config.toml
hidden_size = 384
hidden_act = "tanh_gelu"
rope_fraction = 0.75
bias = "none"
init = "uniform"
warmup_steps = 200
schedule = "wsd"
decay_fraction = 0.806
decay_shape = "linear"
batch_tokens = 131072
max_seq_len = 1024
doc_mask = true
dataset = "wikipedia_en"
Each number is 500 + 25 x the weight over its row's rms, rounded and kept within 0 to 999. Layers, rows and columns count from 0. Numbers have three digits each. The size before them is the row's rms in percent of the matrix's.

# layer 8 attention value, 384x384, rms 0.103, rows 182-254, columns 192-287
090:519524500463504515509478524477490499460500521486543472508514500518446502490487499473531520506476503469474441522496527533487524499520510518537469523488518509501508546477507508547549496536501507506481487545489547522446500459452495531540493490466480463548496483492473504483519506433486502491
092:525512520512512486458504490530485485464485539449532528503461531465522518509505538483501512520471468465509533539492515536511534479505509510513504480485530506542515514483513492491499504474547493504554511515517480531499445513505459493500494521520475495452463519535516524490504522524508481478
093:497477504484500498470559504486551480502508477510507512532514519480484476536455520500495531503506448504514472474528540463494499523487503530464532509469500512440499475464466499550522517461489477497514481486478494541434489494532510514502505524537463518487488504490531499473508507524489449539
088:504477524524528498431441480532507545491508491524498473513496547445495550462514506510485545473482466485519483484473477484516506506524486504521496506532497511517485534511521506528463526534542508492484512514481509533474505492529507522493522504474484500465469519464497503506465495491470469502
094:454509499488505469490494500513516549477502517467490518505447532507492486549518485501553455497508515468536495498538499478519511488533521515476488500525520489482495458511519516520458493503484474494512510530525522500506483506517540502508500492487497470537520507457494472501490523521518542495
094:489525507504466504472515537485534494537516554495510500492503474489434484527521553461526487519529468526543544505502507484501520518509485522473512509530528538515463489482480525474494510515472482502497453492515529509519505506470487478525550506466471503479517480513489516474520522545493499502
088:510485492543462521488466462508501532576563513539483477520499495530526563486470512473520518486495491530445522549448474481523490524517463506511524460499495533486509459489480460508515496483499499485496518501502528519516480495495503499503475467523529481478461505508495481481445486479504479518
100:444470521510486513518475507495516495505529469510495491509469520488534483494505469474530459498515465487524498509570520512514509483496465495522493513511467506510488500483491487496471547462522498467454456458501505531487489499502508504489503524520517569510481479463528486477519525506455527535
097:483535480516505462502487516511466513483502458520518505559543513493499530495497498535493497500530486471532545516506503449471499523474531531505506444508505520487469507511484499502515475551503512470528529475528506478471503494518477504453529514484491496474515503495467517490484495522485504481
092:491536550489540507466499481500494541497514488463449468496520493451482514464513464528507451494462499513534478501533480516477519504503529517486490513477505467504516543502499508513530480517505498523526495508500488466523458546485502512513470481474485495425490523514512507525482462510503525451
091:529498479480507487499533467448533488505525505475474518495462502491500498491480489485497518520545514489512479484532501521511504569476513495518485465493486510497497504502528482542514466475489466472469534527505492466507495495514509502544465488513497507498509536531481522497461498537468503476
083:488515477519539496501503472460538511458507519506515481521492479534511497515503476461491499490489501479482495509522518480504529480536504501464503521519499508493519487522482467482538502491463496477567505523498488496470463523519469513526477503565512510490469473523480511506472446496509489487
091:471529482514528515513509537452545486488493540539512479502488493510480464469499505501524484480583540459550515542474529488500511544526489530520466483514519532488484514499508528480462492505513514499513502472495428533485479495513491490495562517465463489553500490481494538496494460494471516504
096:513519477462471461526526544446530502503519481474505557467531519457496492482482485484522494487510508521534472545492473512499484508505469477509514519490550505477558471510533527513481508468496465514506530523474506509542475458508549503468518513490532489479522490484516495483473510509538487506
092:480498560482530489493472517459549477473474496519459550505519447545500535492466520482491520499450450519482497525498467506478488479459524567501539494470495457486523519474479529445553520478545462503506513499473463519516504515465536497483498483458502515493511471538562534495539514482486491487
092:534463519526520549502501491538509497465493493531500512527513519477515499497506485466464523485545467533495538531504496482522485490479512514472545513496508512480504486510499469513517507513471467438501476492506435525502487492513479444518480509474496520525509539482500531457481478471443470506
094:468491496511468483502466495461545479500498497518504491449487519495493560508508521502526480494493516532493508469492506507513497521497486504472509527479530505486536507518535503528481451514499534509486479501509497519534497511493504484516465512463549523459500523489495486540538560455505471508
085:461534471447480467506534529470450472477466488473503506455494505509452505480513531503506544460491482469502500513510475512457481508545472463499484512470505459472513445487499499511540485483515449530519491493529497523495520498517499560470541510532492537487497491523508446501497505496481484472
095:514483531474502478490485526473465497487512511506472479484481501520502486545498483473525513493523521529511516531464489492465510500508490568534478499464549455514532522470466503484497504461483528464561490518526551467500484501509506484549527457429504464479460485517501486479516509524493503480
092:548499520491499487485501485552520510492518500509501528506502528493449510472467486535497465522497541521532558518551471506478484505520475496506482509484533481525526494503525510490504520490511570487509502512449549461504496471445522467449469487535458444500484460470478523524465500509524527462
096:533506492514492533509505481498469490492484467487484484507476474489519503523544503517497525506521511517427540481519479487490514496503538550496476451534518497529545532476519520523508501510496530499541475499493480503501503500486493540524479491482536518529469479522484447501493486512522502546
088:450513494502505501479499498482470519498513519544537486483502509489481501435530491486481492501479517466468504483478496472493444499485508524452524511469536513506557470519495511492501477494463537485484557512530495502474525521529531542466515535507492499481480540471476457504529491462511525540
091:500519469531522482482491524512525480494523516501510538515512516511489510479508502518470464428546480521463443449492475503543518499497510535484499482516490523538425490474518494481524490520477515463499500455503487447510478502481500473486505512505526498512476505493488505509468527549480504471
094:464517479498438470515473506495500499500551530490487496498488501491550505538513502476486508483519502555446481474528496479475521519492508529487483483479526484498454505515514465459475509522445440492506484500471506529520482542550493518500471522492484528507460488517483499488479487511550477496
100:544484498453499516542517473507501503490462513485480492502432520491507476521476490519545520508504502533519530516481476502467507485521511443484477476530504515468462513506502499492490492457501504491495457497454522546485495484487491545519534502495536516453531486485495460483513486522508524545
089:495497487461547529462518482508507487530513494505481527483478489475496431455510518512542517531507511489475479503543528493523447489535512461487496478521495504475508470504466486499485504502548516550488490517475500553464496463531502486456469467490501505504437472463525470527519465537477489529
087:477459469506472536504459520457506549522460466512519468478504498529511466445483525531518500451448522520492508534494484534514463476471475503529524533506470495474509539486511495526480478514508450550501499518539466476493491451518473516487484500513509506462525535506538507464518477529476503523
088:493493497523512468518479517508483479518461530552520475493533525502474498498513479476505529471458493514480498527532521504513560473487496530475485513506499489520501481517513505491518529517523473475490520506530512457515498514529504501516495516517471529570466548507511507476522552518492486528
089:483515499466488542506505538523500523491487535499502440526499510482473490478496470484490513495499513495473430468489497542510495533501470503477532458516444464469473492479463552512494525529496534534502526498489497475480479529466529535500531507469450479522520505479524517508580544524526512476
090:468526457498488488511485511516507561457443469480505522524479529511487514522489534516499433477565544492509553489507508495471507481523498504523539521501538516541505570499490510494504515535476499473495535500481495448525547494533541505512525510476493528496529506513492518458487521473511513503
085:504527534491511502527496494491485489484507486507466425495519495507520473492458473481489511468486498511442533562493486454509489489484536488462496498474495503482492502473515491513545467467491487456484519486542492527521492525505529523509510488506526448504504502489522526490492484524516466511
095:512482527470518484500484522483530516498525504482456496542496509471522458458497469521484518460464489495487480498512488501497513539491469508462454506521551525522481491510502491533486479529528511545476525503497525518515524459564480488487482492472503486551500550478465499495494496497480509483
092:483508529487507473507474500487478477470505511522486500463507502481496489474493521517498513454520475476497529515490467494490538508533507469520493480500516505478487491487463474532517481518547495487497441465483473487506499502482545488496512529494501444512517479500472546495459481512493491514
088:487496504464462497516476496486495495514467466553549488547499528527513492518456481488525479478510470530470504483492560516472552516463547504506463500487464495550500547498471515496472500486472521496578537502552539511532495520484546495477472517506486543498527464485511491517515495499498536545
091:472523538514475498494508533541459476504562471500482520507480506503489519521487521510496478486479458499502505448467476488538499488496496518465463480470506513471525453512491478523516498458487547496483499537460494495532527506540510515492523491471468465529522486498461507467487475513473515511
089:465477520519522468511502503509452452454503475487500453541461499508474480506496502491455546494497491520515529508483489503490473537489536487478510467541495547465490528492530495492495459494478495522481467481489509491485536519481506504522472483492464487486475518514504523470538474486517540544
094:460480488520542490501509514492509519494518491509510525501531481512527460500498497499499499527509536510501506577489491466489500476521514482516468507410473507498506503492472464491480512456510486502479493478506485555468490483519538523483529467482494467498473503488485508483454482503488507504
090:499509517487478483556550458503536506507496521518485475479450520450491493479527506546507529523524580548513536519504514509498487525480513507507490508519477488496494478478523532475510500509502495420492515521478472487495500514481546486505532468470505499503530489489525494529435497523541480490
089:448506442495494503511499504478504484470472512519514529470539528492530509482471503516484513530477459484491496472519473491537494520508499497542457511475488486470465528505509519472500496517516498467481515494508490488494506472477461494504526450530511479495469492483502520500497500533471494496
088:514518523465496520529493531492532538508517529487520511485519516480488451469488509521530481488507530502497492517499469533509508511522538521542448493506503544477495482544473453504506454513485514515485481508459531491511494515510525512521536515492475482538516503469526473492487509471515510539
093:465478471505508517484504519479492560462471510490515494528470490500441525457486527451522505489513514500530547491488501485504496544535516494483523520494539470494478482527547489496493500524503539487562486483525497512469488484526476538511518500493494544505490526466466422496474497463516501523
091:531501551501506509491498491557445477503539494521482504497485518452518516495490527519475510522483532511475538532510514463500484483531503472524469505555545458554486496453487514494516447463514467545545520501501499493506506490455531468463468515478496446502496453496469498485470509470480531490
100:509478496524486516458484523498480527510533514503487529500519488554525501479506514533503512429529487512540507491529468490481475475493478485491481556520494512472477489484473501535479469504494525494513515475491443473488494498503476502546464487497474469491508482510496488536486464489495505442
087:492477465521501532512491526498483490506471459460527491498460478490532511534492489514513518517498519501531474475500506544514524491493451479488492563512483458547503470501509529472469540480451483521508497457508548494511495525537487516533487436506501483523485502520501477526537475535454523488
085:517463493483498502525519513492509478533489495499470467510509521504473508495532481511476462531487537476497501486488462522493491485506500519493515477473501517492484496505544507465488455501466480468509496532466533503494469476482486489480552462487493484473507506507515512505508446492464500459
088:488472510501454568538522498500494501511486497504595482468531522532546505518486511512483499470510551494485526462524558456524508499504531493483576505519487477486479487489501513476497483487537479479508500516465504500487477494523486542502456517509490504484467498500484492502523470513455496518
092:488509513505485475493498454493495502485505501501477509513518507474510509488515517491484570501458528491477464514482486489526536458550544449476467510531479450483518527507503476518537496455481466524529448491497515472519525521491534483479518465519463527472502473485489549494489500494473512489
097:493515471503505510485522508511510487485441494480503532459505497513507502483512507499468456482520493521459523452527478484526496503470543454486519530509524499512486514506493512508502484512505449470491494501520482527441494536498463505504497485562505501517493552489494495459503531494508472469
091:493454484491491508491492520516500491485520496502493504504507507477469543530452455488455491537487504519471548478491479487489523516530545526506509445494492504474546536483467465469534481457540540454462515478509516487517506493474527486530472479457496529478478503470476496546451453502551515469
091:514495536521535501449498501490501500454534535476484454530531523451514544512516542489498490559479521534528472508437526520509472485511495501492480522474456514478558519518517477492509486555481482465460473485468511482490491533465478440472477517488483479552475548515498492547496476508527527515
092:509501485466467516496508544501470505506482490445577502511500467494498547468505511534496530501558505510514488448539525524475489513488517522532490520514513515488489483484484520502533533511504538493468499493533507510519465504476518541480458527505529535483448534471522493501481489500483505458
087:527441480519451499525491535538538477523509483455474484494451490486462492503508506514466514535503530522548476548493457471515503503502457476540546493515493547471454495498470510473449513520487483539525510507518509542525475504515495521500505538480475480528515479510487504512505499477475499486
095:511481511494518503478513508511508510474474523524489483528540557461499515533462563506489461476530531499528462511518491532499504485454491474502479519528500522513495497488517513483515512505503476462486517539517464477469474479504496518503518473486449472474529499486523538505478532496495516475
092:455466535497497506503492474488528471538513477475497514523525465512496498526509493489508480455536500536478487504484496499508540477495487480532514564545569486500515481471520517499477503498481521502483520492526492481494504517505485510488527535522444506490540456519529539490479485521510541532
095:468524508541496500508476475453505473529511505521472514491489498486479498484490542528498527535518497514493483500456498495513513489497491492462462493476518487477509511483524524513483501499480481526532471510508480461541477498471570480533514475439507490515522481487471507494517524504515517483
092:503543469524495482468516510480521495470461516482507523495490496461522506532465487490504467469470529535456510482477461482511473450521479524468515499453452486476446500489511521451494478560525508489548517476483446463484445438498521479509487470484500454499496489512516524495504500521507522499
099:487521508512515548473501513528495479478542497478512465492479507464502492495515495510483470491485499437478477478535521484473466513508503495500521428526519511521535479544500485505505490494517475506469522502504524531521483470483501452491485500483479532495507497491495497554495550452527474554
089:538498500521477458511519539474509472488488500498503480449547516540515553508497515430499512495493522516497481516499500545501488493472513509486436492553506461513478505518560511520526471516494492546499489504507492479538481478524502504497492543534500482487500550476511499503472499496447478478
086:482492490462531509503505510522509513482510499542521523480528507499488508461469469447481503524477497515454502502496483443484493510487498529503520533459490498534507532504494474453488540540486514485494493471508516492524516487540513454555490537504496447507561502511509543479465520568522518553
093:495535495520521450484528531474542482520548538500523453492493511515476462486464471471506492511537532443537445491556521529460494479503449524485523516514473517445477502536460521470502458543500474503464517510466462507522489491454545525490500508480476467477522524504497479486506471482443559489
089:527514493499545476489520497550491510532517532480529479479486469524524485495510505506499492495500490514486499546554468499470508530467486467496473516530493475521496530507523501500528502521555482513476489522463480498512510501488509514478506524521488484512520491507495502489511524495467515489
093:507480469516520480489522465455487533480507472548479506510471474498505487479508547493516504453487515506540508482486431526492502504511527491515482497526508499466505517508470504532486529485488441528456540506526512474488502525507531479534499473500516484559462516504524516458494518478512464509
088:517463514489517544512460493476509503496500469456504479481531541487546501497513501471491517493479523545480465494501527493496512518439464520464471534506517504504438467473477510462489489485521486429543522449548457478540512530519512541511513487448478496431508516480472504505514488465522470474
091:502490510504454438542504535493530512492501494517489554470497511524504523530477483499474517515539487456507499476501533483522472540501543441496464514500491578505520524467470489508528464488531474463501499502488493462518521575518529479514488465532479550518511485496488489506508479501524471512
092:490518504516502486524502500529463464525508481480474504509545510493492534482510531519525475501517504511463471484486478531469531473536479516473488477465456517535527525512462495469500525511485502496452470465485517481516501475498502487520502502493524515458519511499517520475476505488469485490
089:462522518546514519485505472505483473523475525472509520478494483534490494520537470544498495524530488474467501525477489547554483533466484486493481485493486472492516528516501478493461495521538547518479497496489458498498505528503484483479478507529478467492510473462500514490495526486500516523
094:467441445533537500497510482483478464467504470502479488450466533568459478529548496471493540498494482458500517500519453545575494498513477472513486519492516496490497507479526453548510495551534498527494509508483509486520460478465491496478529537482537507513454521539463530508510493515490474523
088:528527450456476503532477501476542499521488546489541497521478501493539477541524487472489534475517483489493460489510497462517525551529519497476468482470517493535458482497515515478456519531468504525512514471491501497499502508444480500489438515470501545481497518471540482531530487454506510505
089:520533501487452558527468537504529506505510492494538486476516471522516484515508518500486518522491538480501500524480484544474463440532501485525477534454543493474520529488491474507522462507508507561469510462441471491536525493577452485507540497499498476522481529495474521468532496496490520506
090:542511483482493509522501449503455563545516450466516495542480493487508517532449489505517505476489502484511532514507520512506523503450471463488465499528467493502499525554528472516480505490497511523515510512543499524475544496538490559510475527477479487497498503522504456496476484507481525483
095:523515513490502501503476490534502540489511525542506508497503558518512515529527473509499539466493482507484514477525453487491433480532479514476479436511537508478538524481499470472512511537551476495457484478511496483512496522488499496513494499521512512533492502514506468499488500494455496467
091:490514474511552552520521514531465513467527564514542484441532484500502477463466539507529533495541412459491488563464482534478463509467468495496486562500506523445515498520472513515486547508530442513526532487487499498461525486498534525530520491507505549534499499461482475483456510460501497496
091:512499543548477491484489564496515497521534514487486483479487511496526473480513521478488499480448510467538512570525508449492509530493490483462477501521485505460482419485473511492535506506515460491486478480480546507500516487515486470490499526459516532498521498558445505515463522498472547501
# layer 8 attention output (transposed), 384x384, rms 0.18, rows 182-253, columns 192-287
093:495496503486463541515496487480502478502428505493488483477459521474486475475431532473513494516479487447516482515530508515482508526481476490475491507492487463500484512529498510451537452470494554519546488532503488534442540499502513547479537488498517539503528497516465508511487485535471524496
096:524514479487533516502492535479490473457487543500496507521492461501506502535501514492515489528452491471491499543506500525493486509456553522528497485445491506473487478516492495477474485536485511532568495491502494498487487471486495446487467483500494496515491525506571542457495494471499494473
095:511492483508468472466526490495539553503504486484514496494502514474528476535468509486436477533535496485488489469529500469501504508490535543474498491454533502494519531520509525534521521520496481494510493491443464479479478484497466519521443510478490510493489544499501556476498497515506506543
093:472473476499527480464447509502521509496479460509521521509467493467512517542516474455484527501476503511511493495527487467509511502491510502512490524540543482482522531499483527458503482533498533506500529482472494516487484540539485463475509535522492475545514497478467543496473492484444491518
102:516497476511482454481483517477518560513509514531502534459508535496495468471536440512500495499532487466509518506462492517489482529541508504496455491500502498456484495509508540504438476484499511523472514509503462451497479489477481498477498453496499483514511511539505524511476480501497503465
096:511502474494502494530527506478538460473490497486485479501525539495491472514498532472525522472520494491503526509510480452476541518515483496447509459469479491497501507507473529512491530470517463523484550451504496520514482486539519480512509500551450503501488485512495522528494452535540496502
091:460464509555509484490468512495505514541502503504468547502461530486520528462532527484497518449516506535506461565470503499495545475549548462519503506502469490522492486492517498511466517475521514437466530446488484510461535531462536494494495491487500527487508468496506500505477530450513535508
109:492449539473537459495454500537508485498541516552503499440467489522504527489509447502506508534520451473548546484508440495519515495489495516506494474522497514522516518487469452508482519510490479524493460449522507537489507489527484493494495536505559530542446494521481507490479534495502475513
102:505529466517475533473496480486472504496539490451520493477513528497523571517474497484498506504478510491539512507473497495484514470485494483498502491486513457508459489477515502543491508534483485475436493463508491482477516501496504531509512523495465523530507466504500538495481520471486509473
094:491559506515475492508496489509476518546512529462516513490519541453544503519529436480500501486495488492481503516480486515495503513510532491495462508521475526467536535506511492501509467506505471509563521500533516463476523521509457482540500462437500502491500487456499518469503466502466499514
096:510502506531488462471485507497500455506517496505495484534489492450492466524517535498512477507501537499483489471456501529501511503503438518511477491465481504469548498508502497543497465532477503521495506536474492500475490521470494461511484456455457529468549497500512515518491476498521514504
088:534507438494492409470440485508497515511521506513506482499468528511501481495500475488489503475493465486466503499488505489512508491491518467481473533509467495498503497513433484482554490485491486512515501446508469524443518531541457544497485513520506517470535485492538514530509482501501483520
095:491511478475487465522531508460466504469505529536469532485486499509493458496545540516501477514530521507531513542472521538481488517509476511498504491526495489512513518584525503497511456530504510524447544461495480522518502485455480502511502510481454540520472509524524536491532484520474547530
102:534473489443506499498554496504525497496498497502480505502507520486518480477485531479489486491460520486493514487483485510485502491480483505504474510474492522479527479513471470516491526481496485541498494508476473503480485523467511497500523541525542519494460524505512481508465498493493491543
100:503510525470505518530525483446536457493522484522482569487529442519538463482505488486521485477509498470471509530498501519504525475539548524479519476522500487503509551503460510432508498499555454469507532476523512496509513487505508535526505523498494523490450464509527497498507469517474509519
095:465466511514526459515479503508499467473524461512504462532517543483494517529519465489473528492516471476459533490500466508507488461522514497471547464503508433489507484486563476488488493506516496543474495445498505517473497484499495507491492526498494518545494503559472540516511488504515512512
100:496515503510496492469484495479515450487495521484482494520465514479470522495476484505509520528476507500441512505530545485463482480518513546488520463508471511503467510526529486483465492514548504462519485503507484480504475548526516489512477508477514493464498523520535476519536506495517482481
092:491481448467506523506510506492510534508482500479512486487538472483464470476488514520474483526490506474518507553490475546471524474545505476502496537415501486491512510502483511507488505477481466525513500469493496497481473501520516482511544565529463534518493511482546509502509484507512478467
098:513473465510501508506503507488507495453507539492495493549517518474454514477533500485533482472556515514495483528520500506453460510511481550480516487494503507512481443486485541454537495480538528474538449515518474497508490498465512508518530476521469455454491479531546480496516513505444520490
096:513490493519546511483495476509519507521495500443500496541460527490456515521572437533497516505490544562539488501510502474454510522495487521459479469483483490512467477536521503505510455435494524501484507503535519515493514460516487501484492497526518477511501485475512490496535515527510495523
099:515500510540504530469496471510494490465506551483502538469499495494531454495495505508486468488525500515482454475523472488510480492520495477500476506517492533502537516535489512542554485522521481503484490538516482522477523494502506530531492458515509462532518540483483480490528487487467498487
090:501507472465491486477499491490519524508511486519544491491471459505479485513524547463446510484471557469481496484509491472468507524484552471510521474498516495497498495510476514516490532504497530500487498508496474495505527537548465500522500548509506523483517504479456523500513490464528571497
096:513498478497505492515468511524472491524508466513507482486470516495550506505523510467499479476521507493478476499494496537525548539483509469522499494494494501536503465530504502516491523508486520477495501481522519470539506518527493468505482491533497532528495500500499536509532508490489521519
099:508496480482510494460506498533495478491477481503512519487495459485501500517485530481496486459497484522459519429509471515479480471505480526522492511497512535492447520486533509457499524520492475490494483462526496453518477482512474519513461476517542590495516500468500504514498493484522514475
104:520510507495500497515524456534475468478487539507529498527468502503488498511469498555535453552560493536515526480496475484531521469514511520488516482528514493504489482529532498526540508491482516494520471504463498541460478514505532501521487505475513485512528507460506453485507458500474493516
092:483520467518511546435467488507524482521534466492517549489562495502529448459515521507537482503497499496462507512478551494509499544502534485454515492497495482484525522494497495495464494504522486509488554524489527521489493496513513509501495478505474527487429474484527514456497496501489442496
092:494495489535471503488534520478504450513479480546505490495528505499501491470506530505475512451481499503539516473465525499466491454514500542517486504489477529474473489465509503533515534559499491494507490473519493476505485503525466532497547494474579463499489497471502532476526509495485514518
089:506446507511481456470493537492481530499475500483510476466526524504468489503485509528509492472476466535489521521498475520498503488502517522487472570511472469483525456487469519492509529534533506476490495504487480487554494512502481516515504515493508516540482505497545550506478512553484494532
094:461533507465436500475511528495451510532519493506516556482495473533471506514489490476502542548533521545487460493534459507511476545510462505480497517481469483525529506505479522511521496518530475500489500459479501516467526500503487489502556525476514507477554478557529520499497509527490476483
095:475476475504521447491507510469484545522463510495554520499499493476503511500455473537501494486551492490503543496533470481473468509493500530510544498514491541488500494480523515474479482508480537494516489507506474486491525526524484519490479556531498482543516520507448514479508480454498517533
086:453498522495539532518513443443505500469456496523487498467438479528472441480497508483471519500538519463492498534508478483512508522518547513497467491508513506466528554487497490496493497479533496479507520506515490482503526546482525505523536448487487512495449525458478489477492474486481510539
098:503473481493498508483498495536469490491520452492513511466497514430541515470515535481501477510507525478493496499474493514469495533499482500473489539498517514530512469537517528543451526495512519512509508523497513496523492455532493464530518474463531493505522487490496563495516505445549542470
094:489492547541486506516502480497460505458520486486495525448507472477498480452493463526505543474518492482483518507471490560516495436533529475477494509471537495456493509470469502488553529478535444539506451483508480489518532494502525481465511526444529524542462520532474489476511461516456521524
088:481539509492498493497480457441522493499505502480491504563497507531454508512463516530506482519485476510486442555544535520495501484469496503498542494513515551519451515484477532517501483482513535487500506536490484502505468485513498467488479449499507512508499521502484461509523523469513516501
097:486497545512459484479542552513546511507517483515486517500507493525564506441489512526467473478520495472523432494475517479462512486494499480538506508472496533526494461537497527515552499459456486481479492488495466497530501499517490527513460529484507506478529511490514516478468482559505525483
096:481500552508532452471501498510458490489510468484496476498428483505495443480484474448446511478498523532464490481467514500499506489488520492472495493521527532527504504479515511481497543516493514534534487485528523487481505486470470486525455521488493533464505534519484514433533529520509545586
097:507473458445514471510488549471514514501499540510498525542484506494518456547520486486489500474514519543492485480473515484468515486486483471490465478528458520505521493481491512499510463518486499493472530455527507568469521492504509505501556464454540440507461499483485501472506486519513491520
094:488517500481510534523562479520479521482526515467487476493485475528514500476538476494484493536504536495465504454510487475512478499479524447473495469516513509500493492458471553471522501528472486503469466503513504502534473490492595502503515499495459491503517500463497465478484488533475441486
095:441498451505508500540490534502524530473538487498524500501485485492482505511507552478517505498489510457509499469515483518517533473528533485504506522508494460465481502516494515549501471532474465477519515469527509497512523474459502484475478485461507506564506419518559491483493511478475517486
094:512473509484492497539502490513540519487512488510523486459462506481517509490481479471513486517522494535496484462503557478522493501511504481475480469519524518523484516528515479527501501506484518505553502473498488528496516491483498521496532469491518507516524488466537520506514479492497467519
097:521498487440486501483492436522480571491492508471518474480499503473483507474495514532518497480506475501535513494489510475476467491496476473487512475507487466485469505504557504541525508505459511537514497494507461474542517494510454555528525506506474525478527497488495495520521497468506493505
096:490495542514515517479525486497445514506501495491492480514494539508481484544540516461509509485460515504484508503502537478501501475571492473468480491471520500513480504480481482480510457483516492484512519450511497495508486465482525482467497564498500508507521495480482503523489499510528473505
104:447475502475456524482467490507448530559541452488522493513523505521496506520507494507527489493553519500495527500488514507506482475512491474504537478503509532551494478501470522558477491512484515518508494511487503485475482465547457481533493478486513508500524517511472507493520472496484537517
093:513490500471458519497489525494503539526504509510482510487490468495469503546476503517495484498527507487509507492467521555492539488494510480521512503530466481525517482469556551498479490503482503486478519515478502487524516467513460509507467490524500456532521487458542518489505487503516506501
087:497525508503483495546516476478485505523487513476534514524501522523555522484549520475432527482443524455535521523466513476470456492490518484502494480493486502509499515520522502437520466481495508516483497478519525519483498471501536527497485508467515471491452490460496527515480471483491458502
094:477514505531483510532460514491468490527472476541536535521535521551500484523438506543547483473478502499510503486480514448504501527495479491538544485472507533474507514550490505509509533532511476512526479486501494482527508503494509518518501529493450529506463542481496499523471491491466474528
095:463521503471531462532524510505539523478490482502517518545508490532525474532499505544506520478472522507454451530487489491507538518545489480479444476540496475499554498479522531520479508518491498505546491508484494490510501522500537484470495496529504488526497485466528497496473494492529517525
096:486461488512508533461462504536487506469463481482513509519486467513523493529484516506542507478448544484456494466492458500510495489519477467495469485508528505495452531550516495508471482536496487508528499472552475494525505494490441535487535503514508508470499504496488518488472512536535517511
092:504532536481514461486517522530523481501503550482548489525472471508530510515502499496453542517518495516513484484477519499490470518541505508502504474510530472524520454498485481477523501522503529474472525498522507481486527508470540472536490469452474445474509524465484487535450463461481478474
098:508483541514513516451508504511521512487520554505511484521511524489528521490512488464451521505506497570483471518454570506531482484473473497470492490557479499508518454520485470470461468492536514472482500554548470495499476504516481486465469497470499486512515511483510496533441439508515480486
096:504500456491511507472493521504487515500466572476498495515489467510492469512451511509520477510512487509490507499518481491511485487528468471533489524475468482496472496529499537528499498526512502458494499532523549477527533494492545514525437472497480461535507537468504538517481498463487548456
095:531470537515500493507475519511465465495541511482481499490513455516466501537501492507553526574495461542492529554486479488531460535495488506488545529461521527515517486481502521458506510530491501505475516437468556558502483491502526503517485553519502496502505499512504474490497497465509509530
100:523492543490523568526484525515519509468476476499510454516538526492501524518532476498492534530510496485502543499514486519510528465495485536504504493505521490494498492546517480517520472453503512501492486470563484453517497497487508525472477510474536492536537503470552484550450514500468481456
099:483483552500515540492512535505556512502511483499442546529516518467505521455486517501479470516525485535479521450526494495492486513482477477468548520533546517515516520487549530489482513470489514504531502498477504493514479492507501478492486519465506484479545500496518467544499487496487516553
097:456468476454548465514516471479529514522517505483488505473535538508489479496516503474501497481520538515475517509477505533525490532508510509504490481512537482465562500466495509495502530490509493512473476497518487511524467513466573524458484491478508507491476501513483473491500512501498507529
097:462474484512469494514478522522467538512477483555543492484506537418466543465473440485485497479508508489495509471479533465512483527492454542497520474488485478490479511507457520464547460453529495481487502450495494503514495498517537473535543509486504517442515512506493494466496503476445510523
101:524504542523469533466496485507490511496534503445523504493505476540500501489464489484486506551469436477454455521494503447511499494526474498536508504505523520516484544490529480461505517506492475512483486505521564502494495494516470496491436503521479486511498532523481554487484509510531469501
095:542478534509517466511547524504485517502489487540495514461518498536442530504460508513508517505498522491480498530467535521468489478491501496537496517485514498557514484536525501501508487488466491511469496485486500449528507501485505513502539528469513528539478476461477513499532499514493492469
087:542504503490538497497538481492514491469500482500510503487491481525530551478504520462550545462480543495505490466482481487472468503468548469498526498549535513509503502464499516464513519506514486459481503500517487466527493523511488507562506505487476448514503469495508517498483520544477523512
095:500486535461472443495525546487463531493529517519531453473510523532468502486481515486480539505533498473480498503484512480522464511511429491523507510498508494488514483506526439437518480494531497529464547447472518499524520477516516531479501489486506509516494493519499503493516520493435503512
093:485494491512537541495530513545528502501483492500531514455488423476473517450505472507511527442539484488488481522554463510486521472522495529515424512501513459490532487472501469500535495494512470501469527544490496481451498478452521566521536474507487500463482441490496475486543522537457492492
096:515424469523480514474502534522463530519497463556501499493516509450572451443490532506476479485522510539538522497458487494533526495526535456469508477518551503477501533538506493505480478497534498486537491528513491490528525514476505498496500503479452536496526444539463525488502554471496497511
091:495475533474524498528514512486466569534489483450492480502482519489513470510481526512492509528516506504468503529498490520501526520518537480516492508495487551487516500479525499518573495461512490463477502448516505482545518494499491530480511506448495524488506477483478465513540496519472480437
097:488463556512497479487500524519497553497480524460512541525509469515499550526501509451521520514519477497506484534571512525493522478501484507497513522506474518524488517433481464465503525499492483493496532488485505474524504509496467514521482476485527474461449496514498500466466468527538475535
094:548505507491548496459441515477493506461519490515497482496514489499465515524525485486473520457491481470469494492484519495468493517512542526536491510476494480532552479527432490467485522495475527476483485465504530514491514477498507501453495506513513472498540500550508519507496495481473468521
095:467472492518496468489533490512533501515493525471481560460474504483524481492545511488482495504492534521455476460466485495476505547547468476462528500509472502510503540470489485516465511539499488512480498485506521512514501477503506498546501495469492557495514553492469505453514518537533514494
095:475455489518522507513519527515516510490527508526502494476447514520497523510490512495482555496500485499503545553479484529514528548498436486496484526498488471502531523508488520526505496525509499499479503457529474516479501457515487521494477471481515468500484524506454513525490500484503484528
094:477507480516543488521517505517459480509475536511471512550513485525501478515500546467516495513535549507514437515487491505466465544513507459515518459492474506466515523460470480500456513542496492520508471524490520493512494478486484515472502488538511553481541483481502482512511563466525461508
089:510486511485475516510475529495505467501502496534546502530507497480515495515467493501529489488522546523527508507499518525500494490444495510513501481517526532509484505528475468526471505509568492432535495458478492535529520518541480463528551542527513515483472515472474525490492476499513491530
096:477484508479489532466514511488529559504470441497482506521485509509457470521443489496505518502491452531485550471476490526495516500491416495490502534538494516536510509526539459491496506508475504489479495518553512531494489539492505503530517523490522501482473505486489483469484491525488524513
103:481531492530547489508505471498497511514509494528511530448493530503522482492532494511513490437483521519518497493507480526475477492495488506482489498482525452503479523492499488491471542502511480506475484509518493460517525495492532453543519505487524525561476499473543521484520526473519557484
098:495523455485506517506489526532490520554559514515494498492492504502491468502468508529490484493489474472479479514502498501453561543539478470523476520547525479481516498529437520536492517496499500517503522490506472480482502481538476458497512447498493562492505476492465548458499550499544515514